config = dict(
    rope_fraction=1.0,
    init_std_up=0.0442,
    init_std_down=0.0099,
    optimizer='adamw',
)
Each number is 128 + 24 x the weight over its row's rms, rounded and kept within 0 to 255. Layers, rows and columns count from 0. The size above them is the row's rms in percent of the matrix's.

# layer 3 MLP up, 320x128, rms 0.111, rows 306-319, columns 0-127
size [106  84 101 115 100  96 107  93  95 109  91  99  94 102]
[[148 169  97 137 132  63 177 142  93 130 131 146 114 100 123 163 172 114 131 125 125 119 127 129 108 111 148  94 128 145 169 114 142 139 120 115  76 125 166  87  82 133 100 133 109 113 116 132 126 159  88 102 135 151 133 153 127 170 122 121 145 117 104 158 152 123 105 131  79 128 109  99 153 131 146 159 147 108  80 118 122 125 146 170 109 163 123 115 115 157 167 113 139 103 157 128 181 163 118 128  98 100 122 152 116 143 163  91 130 137 125 127 125 147 153 141 123 169 116 155 134  93  99 154 156 122 130 145]
 [125 141 139 161  99 100 158 133 122 154 106 144 124 104 142 154 109  98  93 137 106 130 124 116 101 116 156 156 147 132 124 115 152 111 127 105 155 128 147  75 109 129 173 133 164 136  86 160  97 125 102 130 126 128 102 127 123 112 110 112  95 165 128 125 154 144 131 112 165 145 127 159 131 136 139  89 140 121 177 109  60  98  81 148 103  94 150 125 106 146 134  98 157 143 110 109 133 126 133 108 127 134  95 136 114  91  81 126 170 142  94 138 107 142 103 121 148 134 162 174  95  94 108 121 155 113 142  71]
 [121 130 126 105 162 110 130 129 177 117 166  90 124 119 128 100 128 111 117  97 142  89  79 134 178 101 182 104 121 139 139 135 112 117  93 156 141 134 139 164 105 162 174  95 173 113 125 157 102 142 109 133 137 150 124 125 145 150 161 122  89 103 137 126 124 138 126 121 110 107 110 116 107 145 157  89 110  87 163 105 111 154 146 119 163 132 103 163  97 160 104 130 130 110 130 124 124 114 136  92 103  65 157 152  93 165  99 140 124 146  84 118 113 128 129 148 124 114 156 117 147 130 181 141 131 117 103 125]
 [115 135 123  97 128 123 141 125 112 116 125 111 118 168 128 151 145  79  89 114 152 107 155  98 171 132 181  74 132  99 144 162 116 132 169 150 136 134 167 128 121 127  93 127 106 101 187 156 105 137  67 115 177 119 119 106 137 140 136 121 127 109 130  79 123 133 121 135 123 134 133 147  88 109 107 138 165  90 157 135 124 122 119 165 113 139 104 117  92 122 124 117 116 145 135 116 162 114 136 120 174 143  96 118 109 161 129  76 134  98 121 134  86 149 151 158 129 125 132 114 125 128 196 152 132 143 143 119]
 [113 138 123 120 126 104 121 143 112 123 137 155 129 145 137 159 157 117 122 120 154 126 146 145 133 103 122 115 135 124 186 133 121 151  71 111  75 149 144  85 143  97 120 110 110 159 121 155 160 128 159 151 119  93 132 128 131 190 150  73 125 129 154 136  98 102  93 131 134 101 153  91 108 104 137 188 121 122 143 128  90 137 137 133 136 152 130 116 143 127 138 188 141 136 171 109 142  92 148 125  90 101 145 124 129 182 130 139 105 101 132 115 124  96 132 160 118 142 103  90 120 170 163 136 171 142 106 124]
 [116 120 131 163 146  99  94  93 142 122 128 119 177 127 137 104 137 129  92 106 117 113 147 106 172 129  86 134 154 137 147 110 149 134 152 149 146 152 123 142 114 138 201 124 146 156 145 143  99  90 167 153 139  80 132 108 110 104 121 149  97 129 162 116 112 141 151 113  91 104 119 122  87 112 115  77 150 141 126  87  70 136 170 136 149 138 111 176  72 108 117 111 122 102 126 117  97 114 149 127  94 165 176 125 138 133 152 130 111 137 107 117 122 130 119 123 123 112 126  83 130 122 115 129 123 162 131  97]
 [111 133 151 101 132 141 136  97 113 100 112 160 146 124  96 128  89 179  69  92 120 127 163 117 136 118 146 128 108 143 101 133 127 116 141  98 146 100 103 154 137 135  94 148 120 120 151 162 122 170  86  95  99 176 138 139 124 151 150  99 143 106 147 135 137 108 141 121  92 122 109  99 168 117 115 115 110  91 104 158 188 149 168 136 145 123  78 153 140 105 158 120 135 121  91 120 102 179 128 101  92 139 130 104 121 135  94 135 138 170 142  76 155 130 102 129 150 142 123 134 150 122 143 110 112 117 120 152]
 [112 127 112 113  94 129 150 124 121 149  87 112 157 194 127 131 112 161 106 128 135 123  97 105 157 157 115 123 126 110 106 142 142 126 163 106 113 167 115 113 174 136  80 164  97 150 132 115  82 110 147  84 124  93 130 104  87 121 141 105 127 126 116 182 136 145 143 127  89 158  94 124 121 128 102 134 165 148 143 101 116 103  88 170 107 142 170 178 104 140 126 112 131 149 122 143 127 153 136 119 123 114 146 130 123 112 137 139 109 128 132 174  89 162 140 165 141 112 149 119 114 160 148 101 159 170 150 110]
 [150 102 147 115 142 153  84 117 160 176 146 108 120 142 172 161 126 150 114 156 136 113 150 141 110 104 150  87 106 156 142 138 115 115 123 185 156 150 142 155 167 106 145 121 185 177  98 112 113 128 118  94 108 154 113 102 144 126 131  83 160 109 125  94 134 115  93 133 104 140 153 143 149 150 101 127 149 106 118 125 143 145 148 157 142 102 130 141 135 147 146  86 135 127 132  87 125 111 121 138 135 103 204  99 103 122 112 123  89 137 138 132 138 122  94 121 143 123 144 100 163 130 149 175 144 106 139 158]
 [135 146 122 148 147  87 106 123 103 124 137 138 117 101 102 129 181 131 136 101 119 131 137 128  67 148 122  98 132 126 122 148  98 102 133 116 149 163 112 144 148 133 138 128 153 128 126 137 109 105 134 163 139 166 118  89 138 129 112 130 139 132 171 133 118 134 135 186 131 196 141 151 115 152 115 119  78  94 130 139  78 125 137 129 144 124 139  95 118 201 146 109 119 129  91 147 107  65 131 133 128 184 129 128 139 110 129 119 100 116 156 114 140 108  95 135  92 121  84  98  91 119 118 160 148 155 151 132]
 [149 169  90 106 168 112 158 121 158 167 134 153  87 128 129 101 108 146  91 145 145  92 138 108 151 124 106 124 104 155 127 149 134 148 131 125 115 119  86 165 154 154 150 124  86 152 138  70 114 139 131 132 149  84 134 135  93 144  66 103 125 104 144 129 147 132 107 147 129 144 133 160 116 131 172 134 163 173 135 101 149 109 148 132 110 144 121 180 100 110 141 128 144  97 143 130 107 144 113 128 118 115 141  87 142 169 155 122 128 114 133 111 131 151 184 110 144 130 144 143 131 163 187 131 104 155 118 127]
 [160 170 116 137 117 165 136 125 137  78 131 117 189 113 135 156 139 116 166 127 147 134  99 139 156 118 129 141 109 120 176 164 145 127 146 153 176 147 133 140 160 131 100 163 124 144 124 114 104 144 116  87 143 122 126 136 114 142 103 121 164 162 128 146 139 123 116 188 142 154 140 130 133  83 128 103 137 134 128 106 153 104 118  89 133 129 120 100 156 120 139 108 111 140  99 134 122 153 159 125 103 162  77 126  82 170 127 152 122 137 148 124 166  67 123 114 128 144  86 157 143  84 134  91  88 110 124 122]
 [137 159 143 191 138 110 130 115 122 104 132 132 127 134 110 152 117 134  77 130 118 114 154  57 124 146  91 148 116 111 179  98 137 164 118  86 113 154 113  83 132 119 142 111  99 143 153 126 126 113 177 144 143  83 112 133 128 175 173 177 133 157 162 128 137 113 138 155 164 121 119  87 149 135 122  79 152 142 102 133 142 120 135 160 122 168 111 137  98  97 174 134 155 135 145 123 140 121 144 133 140 100 155 137 108 127 143 145 115  90 133 107 116 126 141 144 140 126  73 119 109 146  99 111 138 113 124 116]
 [135 105  95 153 135 126 114 136 113 111 180 135  87 141 114 107 109  88 140 171 105 176 149  76 105 104 127 157 156 120 134  95 104 139 174 132 186 145 103 137 138 167 156 163 154 128 115 137 149 143 128  82  95 114 130 145 117 100 107 136 197 168 133  97 116 133 145 110 122 127 139 176 113 125 123 108 105 135 125 114 179 126 133 158 150 131 138 122 108 106 152 120 150 112 100 128 149 137 128 108 135 116 145 152 153 106 163 121 125 143 127 111 119 118  97 111 161 112 169 125 149 145 110  84 125 113 174 124]]
# layer 3 MLP down (transposed), 320x128, rms 0.109, rows 306-319, columns 0-127
size [104  89 103 114 101  97 106  94  96 106  92  99  95 102]
[[132 125  82 128 102 128 159 177 164 111 155 153 148  89 135 162 104 109 100 152 100 138 149  97 144 155 162 139 155 146 141 178  81 136 122 130 103 118 128 142 118 129 125 137 123 177 119 145 108 141 116 121 145  97  62 116 135 143 136 159 158 136 137 113 102 115 125 100 125 129 138 129 131 156 140 127 119 137 120 132 121 162 135 124 120 131 105 103 155 143 122 122 168 136 145 122  90 138 130 145 149 129 216 122 148 172 114 138 118 144 126 125 177 123 121 124 107 133 129  93 138 139 154 156 133 157  46 157]
 [101  53 157 119 114 128 155 130 117 169 133 147 142 142 128  86  93 126 136  99 131  98 209 120 115 131 115 123 198  93 125 148 128 113 127 118 136 115 157 119 108 147 153 133 144 139 124 115 114 142 143 137 137 143 114 145 139 113 140 128  71 160 117 139 109 121 121 105 106 132 125 158 114 138 118  72 117 147 152 145  98 128 112 133 138 100 127 108 121 105 110  95 154 136 114 157 118 105 170 185 150 130 137 120  79 173  85 154 138 139 132 128 122 132  94 124  97 104 149 125 115 114 121 113 176 150 119  96]
 [123 153 106  79 115 129 155 114 183 185 200 105 122 160 157 110 103 147 131 120 130 145 144 124 148 100 128 124 148 105 123  99 138 144  86 143 118 141 149  99 123 136 115  66 146 158 135 160 126 155 150 136 139 132 143 125 128 104 130  81  99 111 114 139 142 104 114 120  68 144 111 140 102 135 159 150 101  98 162 142 150 139 149 116 125 104 117  94 135 158 180 172 124 133 138 136  98 127 126 137 148 161 102 159 132 126 128 115 150 123 102  96  81 122 128 158 135 148 163 161 127 144 132 152 135 157 142 135]
 [123 130 152 131 136 123 109 156 107  96 140 117 126 131 103 137 162 100  83 145 120 167 119  73 146 133 151 127  95 121 140 100  86 121 116 157 129 192 123 128 101 158 106 145 107 115 126 142 146 176 131 144 162 113 191 133 135 124 111 104 153 117 138 113 154 111 124  92  72 124 130 167  95  86 163 129 165 143  92 132 179 124 166 151 135 136 123 137 158 130 114 149 106 131 151 149 168 129  73 150 103 128  99 143 139 130 130 100 139 124 128 100 147 122 101 119 153 142 140 134 112  85 162 154 120 142 145 135]
 [119  78 147 170 133 107  79 150 127 153 117 104 147 110 126 145 108 126 155 112 128 147 171 137 154 110 136 127 138 152 141 146 127 171 142 159 134 124  79  94 128 121 110  86 122 138 130 127 118 151 107  76 127 159 170  95 140 135 144 163  86 128  93 100 111 113  75  94 146 107 125 134 139 171  82 112 120 181 133 123 117 136 112 111 125 141 115 124  83  81 113 151 132 144 149 180 150 136 117 116 166 113 128 124 154 181 113 160 108 145 129 141 114 107 158 138 140 128 134  92 148 102 127 149 122 134 140 103]
 [123 197 129 107 100 134 118 115 133 173 143 137 123 142 147 119 147 182 135 131 107 148 146  78 116 136 130 183 135 107 170 120 148 120 158 105 154 156 120 110 149 139 119 103 143 170 167 116 151 144 144 142 129 132 110 104 151 115 156  64 128 104 132 162 129 151 141 132 140 122 146 155 101 129 126 158 152 117 139 140 137 120 147 134 158 117 154 161 129 159 106 133 134 140 120 106  71  95 132 100 125  89 161 152  85 160 124 152 148 107 147 135 166 110 124 179 138 116  80 118 111 146  88 146 127  97 137 119]
 [100 107 109 116 121 125 151 106 138 129 130 141  95 113  98  95  96 170 149 163 151 119 128 114 115  97 149 122  62 131 135 139 106 105 106 138 139 116  75 131 164 158 145 134 145 151 179  91 148 140 110 121 119 143 104 164 101 116 127 149 124 140 124 158  96 156 135 159 147 132  95 135 111 106 139 129 129 122 142 103 135 148 106 113 111 122  82 113 129 109 121 155 124 156 129 115 155 175 112 129 198 124 203 176 131 154 130 124 121 165  99 169 145 125 152 125 126 128 105 140  94 151 133 145 114 129 102  90]
 [112 100 136 147 142 164 186 135 138 156 149 136 119 118 156 116 162 117 102 141 169 164 129 173 123 140 112  97 116 116 155 139 138 150 151 186 154 102 140  94 105 148 125 102  82 108 135 129 115 113 129 122 114 127 148 129 146 106 114 149 150 121 132 110 139 109 169 161 152 107 157 180 118 145 177 141 137 139 116 113 168 124 149 169 169  86 105 137 104 161 135 104 102 118 131 133  84 111 164  86 158 117 137 107 115 138 105 147 106 104  89 143 149 135 139 107 135 109 126 109  98  99 139 123 180 109 103 133]
 [138 122 118 101 137 107 168 152 116  89 147 114 126 120 108  68 175 142 118  89 127 165 127 119 150  82 119 156 150 118 116 116 139 156 120 140 127 174 114 170 133 152 104 115 151 153 132 112  98 118 140 123 135 144 107 172 160 103 120  73 137 105 188 155 109 118 135 140 122 190 160 129 151 124 127 144 166 136 139 125 137  97 168 103 123 155 111 101 171 154 154 139 106 137 166 156 101 125 133  97  90 140 122 169 145 138 128 110 121  98 141 121 151 132 126 126 143 145 168  97 137 110 111 164 143 124 147 118]
 [ 86 132 155 135 162 162 145 159 132 156 146 179 138 104 170  99  95 138 143 149 120 144 164 161 141  94 110 128 149 149 118 128  61 134 153 123 158 164 139 127  96 122 145 148 154 128 100 124 119 183 168 114 147 159  94 133 131 131 153  97 122 140 147  94 109 132 123 125  87 181 114 117 125  78  96 112 133 122 119 165 101 101 129 117 122 122 109 126 138 113  90 133  99 133 128 123 131  98 130 136 109 152 102 136 121 112 130 118  97 159 145 142 132 126 139 118 138  75 157  92  68 103 106 138 142 136 155 142]
 [129  89 148 125 119 132 131 135 152 109 140 125 100 139 174 126  93 113 133 105 133 102 117 102 164 176  78 130  88 184 154 120 165 107 123 111 162 126  79 124 107  90 135 140 161 146 125 122 139  73 101 132 129 120 121 133 119 142 111 161 123 145 125 113 106 140 122 129 112 113 118 103  97 142 124 201 158 112 144 103 127 141 141  96 100 119 156 187 160 150 168 141 115 133 134 123 143 117 134 152 133 128 159 104 109 107 144 121 127 120 142 148 146 182 107 129  94 190 158 141 133  94 126 153 154 135 121 123]
 [135 125 106  95 144 167 130 139  88 157 173  70 136 116 101 115 151 137 129 102 134 109 147  72 141 134 142 122 129  81 113 107 134 151 108 139 120 143 138  99  87 156 175 140 147 134 124 143 151 122 153 181 167 117 141 149 155 154 123 122 100  97 104 139 137 121 106 120 159 147 128 180 130 142 126 131 150  74 151 118 155 163 104  84 115  77 122 102 133 124 112 147 105 123 161 147 141 120 146 133 129 142 113  85 152 157 141 172 121 104 140 122 165 112 116 109 119 110 123 137  97 107 185 138 115 124 113 120]
 [152 138 162 108 141 158  86 125 116 129 141 152 107 119 112 102  92 151 125 124 152 165 133 180 115 138 126 146 154 104 106 170 110 116 146  98 109 127 151 118 128 139  94 127 103 125 115  98  96 108 130 180 130 103 183 125 138 124 144 114 104 119  99 140  89 117 157 152 165 117 186 113 112 116 162 150  69 105 115 149 104 107  96 111 124 123  81 125 142 151 138 110 139 105 126 130  96 144 151 112 162 131 117 117 163 128  74 109  92 127 129 103 100 162 145 127 144 131 136 145 101 122 161 101  92 156  98 143]
 [100 106  97 117  94 137 124 147 125 148 142 140 105 114 159 180 138 134 169 127 122  86 131 139 115 150 110 129 123 109 126 123 128 121 153 151 134 128 106 171 122 122 108 120  82 127 125 153 111 168 148  98 100 120 109 153 182 138 134 180 117 127 144 111  93 111 113  80 143 118 161 157 165 123 106 140 122 139 152 104 108 146 125 140 116  81 175 156 106 123 110 120 180 135 100 102  96 142 124 162 128 102 107 112 127 126 120 135 149 165 137 101 129 115 173  67 112 152 118  67 140 103 130 126 139 139  81 117]]
# layer 3 MLP gate, 320x128, rms 0.12, rows 307-319, columns 0-127
size [ 92  97 115  92  92 104  90  91 110  89  98 103  95]
[[135 117 104 156 155 153 131 167 167 155 155 138 152 108 148 133 160 154 106 125 126 107 108 137  90 138 177 134 108 124 133 135 168 117 137 125 135 121 129 142 129 144 129 178 139 149 128 160 115 112 110 131 117 112 150 175 163 146 127 141  97 116 152 132 127 108 118 150 119 123 115 193 122 129 193 155 131 100 137  98 115 112 150 163 108 143 158 105 117 165 164 149 126 147 130 115 149 123 135  50 135 172 125 137 133 153 108  90 128 144  93 110  97 142 104 119 133 143 121 175  70 139 141 134 109 151 156 103]
 [ 96 113 104 151 163 110 178 136 154 131 118 159 111 114 132 137 150  98 110 141 110 121 110 147  97 106  99 172 131 181 135 146 135  91 116 120 126 112 100 176 137 173 141 108 137 119 141 128 131 144  93  85 100 161 136 156 165 182  50 146 107 132 133 167 120 113 150 161 137 120 143 126 152 108 157 152 127 139 101 144 153  79 160 129 122 179 121 127  91  97 153 131 103 130 123 136 125 120 125 130 151 132 147 127 104 115 158 115 129 142 117 140  94 118 108 116 168  90 104 134 156 127 150 113 102 128 135 156]
 [123 150  98 131 157 102 122 179 156 107 127 129 155 108 125 152 153 129 128 157 132  91 101 128 111 128 117 152  89 158 123 129 147 112  89 114 131 130 109 107  90 157 126 128 131 125  84 157 140 147 107 107 124 153 101 125 169 191 116 163 139 147 131 106 116 100 115 137 183 117 118 147 114 166 180 128 101 143 125 123 109 162 138 142 123 120 168  95 123 156 150 141 106 133  96  72 115 131 136  92 110 142 160 111 140 139 145 138 108 139 108  75  72  72 126 129 132 117 134 142 100 172 119 115 128 158 132 131]
 [134 104 124 178 168 100  90 116 144 163  75 123  85  88 158  78 160 133 144 155 123 153 163 118 130 143 149  98  91 137  76 159 140 127 135 136 147 139  94 149 130 151 127 121 135 115 123 130 118 145 122 107  93 146 122 100 100 114 123 162 103 112 109  78 133  96 112 105 126 117 133 161 134 154 114  96 129 180 147 140 130 133 133 156 169 152  82 146  87 105 133 127 152 146 121 152 129 105 144  96 146 128 142 116 151 124 118 132 127 117 124 127 141 166 131 115 152 108 103 140  95 131 114 130  79 141 182  93]
 [115 105  93 138 154 102 106 115 134 145 133 125 143 127 129 103 115 149 105 124 134  96 126 172 136 161  95  93 104 130  90 140 119 120 105 142 107 109 128 131 119 131 159 144  84 100 108 148 134 126 150 114 156 154  78 147 106 110  91 178 101 156 152  89 122 140 140 126  99 102 130 128 138 137 150  81 136 157 121 107 104 138 148 114 105 159 153 137  88  88 140 109  88 152 115 124 134 214 119 124 124 129 125 100 148 125 131 128  92 134  89 120  89 163 112  97 118  91 160 123 167 101 135  93 124 122 125  94]
 [151  97 120 155 142 110 140 163  88 143  91 155 174 118 123 143 122 122 119 110 123 120 120 140 124 168 112 135 132 126  90 130 115 156 157  95 130 159 152 168 109 150 132 118 113  97 136 156  69 102 144 116 146 103 111  91 100 130 130 150  82 161 156 127 184 113  92  92 124 124 142 118 126 144 148 108 107 178 133 139 138  61 115 153 108 118 157 137 139 116 129 160 136 148  83 127 115 142 115 140 104 111  82  63 137 116 114 134 154 107  97 127 108 128 111 135 105 112 115 141 127 131 136  91 111 165 155 107]
 [136 175 163 103 121 164 126 136  84 141 145 165 161 129 151 118 137 142 105 129 106 174 123 134 144 128 130 108 160 118 128 123 102 118 124 143 143 148 139 121 116 119 123 137 155  95 126 141 143 121 111 133 120  95 123 122 138 123 170 119 173 138 139 164 131 139 132 118 124 141 161  89 168 149 105 112 112 116 180  57 126 131 136 131 130  98 128 125 100 106 147 108 100 193 123 134 135 109 123 155 166 106 102  74 142 131  89 129  99 129 131 156 111 102 146 115 154 146 112 150 149 148  79  71  90 132 140  81]
 [131 115 137 142 158  98 117 117 116 113 154 122 147 109 156 140 145 149 114 108 178 110 103 120 141 183 148 124 127 146 117 148 108  98 101 125 162 155 173 146 117 112 102 112 111 113 131 168  88 134  70  82 154 137 131 124 113 157 103  90 142 129 136 140 144  94 133 135 130 126 138 112 180 140 152 104 155  60 115 166 122 108 115 159 137 115 119 127 116 114 123 136 138 120  97 107 125 140 117 148 190 155 144 108 126 129 135  99 120  89 122 139  96 180 157  91 181 128 118 157 162 124 127 149  97 125 147 144]
 [127 165  84 134 160 144 123 139 116 134 106 108 105 128 128 157 161 127 123 140 103  92 128 114 108 115 180 114 111 143 170 125 123 110 151 120 135 133 153 157 110 127 128 150 100  74 152 155 156 163  85 107 106 185 136 149 162 167 121 152 126 138 161  89 145  86 103 132 158 129 141 143 108 124 133 158  94 109 102 156 139  95 187 117 120 173 161 113 138 122 149 146 129 158 116 129 141 141 147 105 146 101 164 147 137 115 100 163 111 128 163 102 119 145 132 128 115 171 127 140 158 154 127 156 144 121 171 154]
 [124 164 123 145 128 121 109 108 110 135 108 136 148 163 129 118 127 161 133 147 152 118  83 122 149 154 162  83 105  98 166 132 137 116 130 187 140 138 143 127 158 144 125 166 124 148 114  86  95 146 135 149 109 112  82 119 147 139 116 162 104 147 127 108 115 108  93  88 106 111 131 146 130 145 140 159  89 132 127 101 113 155 126 116 126 141 105 155 109 102 121 120 161 153 111 122 109 118 136 126 136 125 155 120 172 212  94 109  73 106 121 106 121 116 125  98 144 161 154 150 103 141  91 172 111  96 141 166]
 [115 135 122 137  79 126 154 133 100 137 124 128 154 110 114 137 187 129 133 101 173 101 140 119 130 109 158 138 123  70 124 133 186 134 109 132 117 133 137 122 123 105 104 125 155 144 133 130 114 123 115 154 134 102 128 131 129 120 159 140 112  85 112 183 107 117  77 120 147 149 115 171 101 155  95 149 129 101 157  99 111 132  76 118 122 118 103  80 150 149 144 175 108 141 131 117 127 105 192 114 130 160 105 107 138 155 127 137  93 105 121  85 135 133 160 131 139 133 115 118  62 116 156 140 127 151 105 145]
 [131 107 148 137 133 153 132  86 126 124 122 129 159 108 157 145 150 164 132  92 159 148 123 161 140 168 109 101 123 121 129 118 134  91 107 125 123 150 110 131 107 149 116 127 132 135  98 142 106 133 168 118  97 107 125 141  77 129 129 156 150 145 143 160  95 118 160 156 138 150 125 163  99 160 104  50 157 148 147 126 149 112  89 108 117 105 124 138 150 168 137 116 151 120 186 108 125 130 156 134 136 109  99  67  95 154 161 143 123 136 107 108 136 119 148 198 121 119 119 143 102 174 154 127 110 125  98 117]
 [148 141 137 105 156 139 143 140 130 156 115 178 106 148 103 108  97 128  99 106 150 117 142 101 103 140 127 165 110 166 159 140 104 144 124  92 116 151 108 124 118 108  98 111  75 119 133 153 141 133 133 126 114  91 118 146  74 154 152  88 124 162 146 123 120  90  94 101 150 145 125 103 140 169 113 124 159 126 134  94 159 149 133 120 136 132  70 118 127 104 122 132 150 152 165 103 174 150 146  89 127 108 135 109 141 140 124 156 134 153 143 166  98 176 171 127 133 164 111 127 142 137 111  77 123  79 118 140]]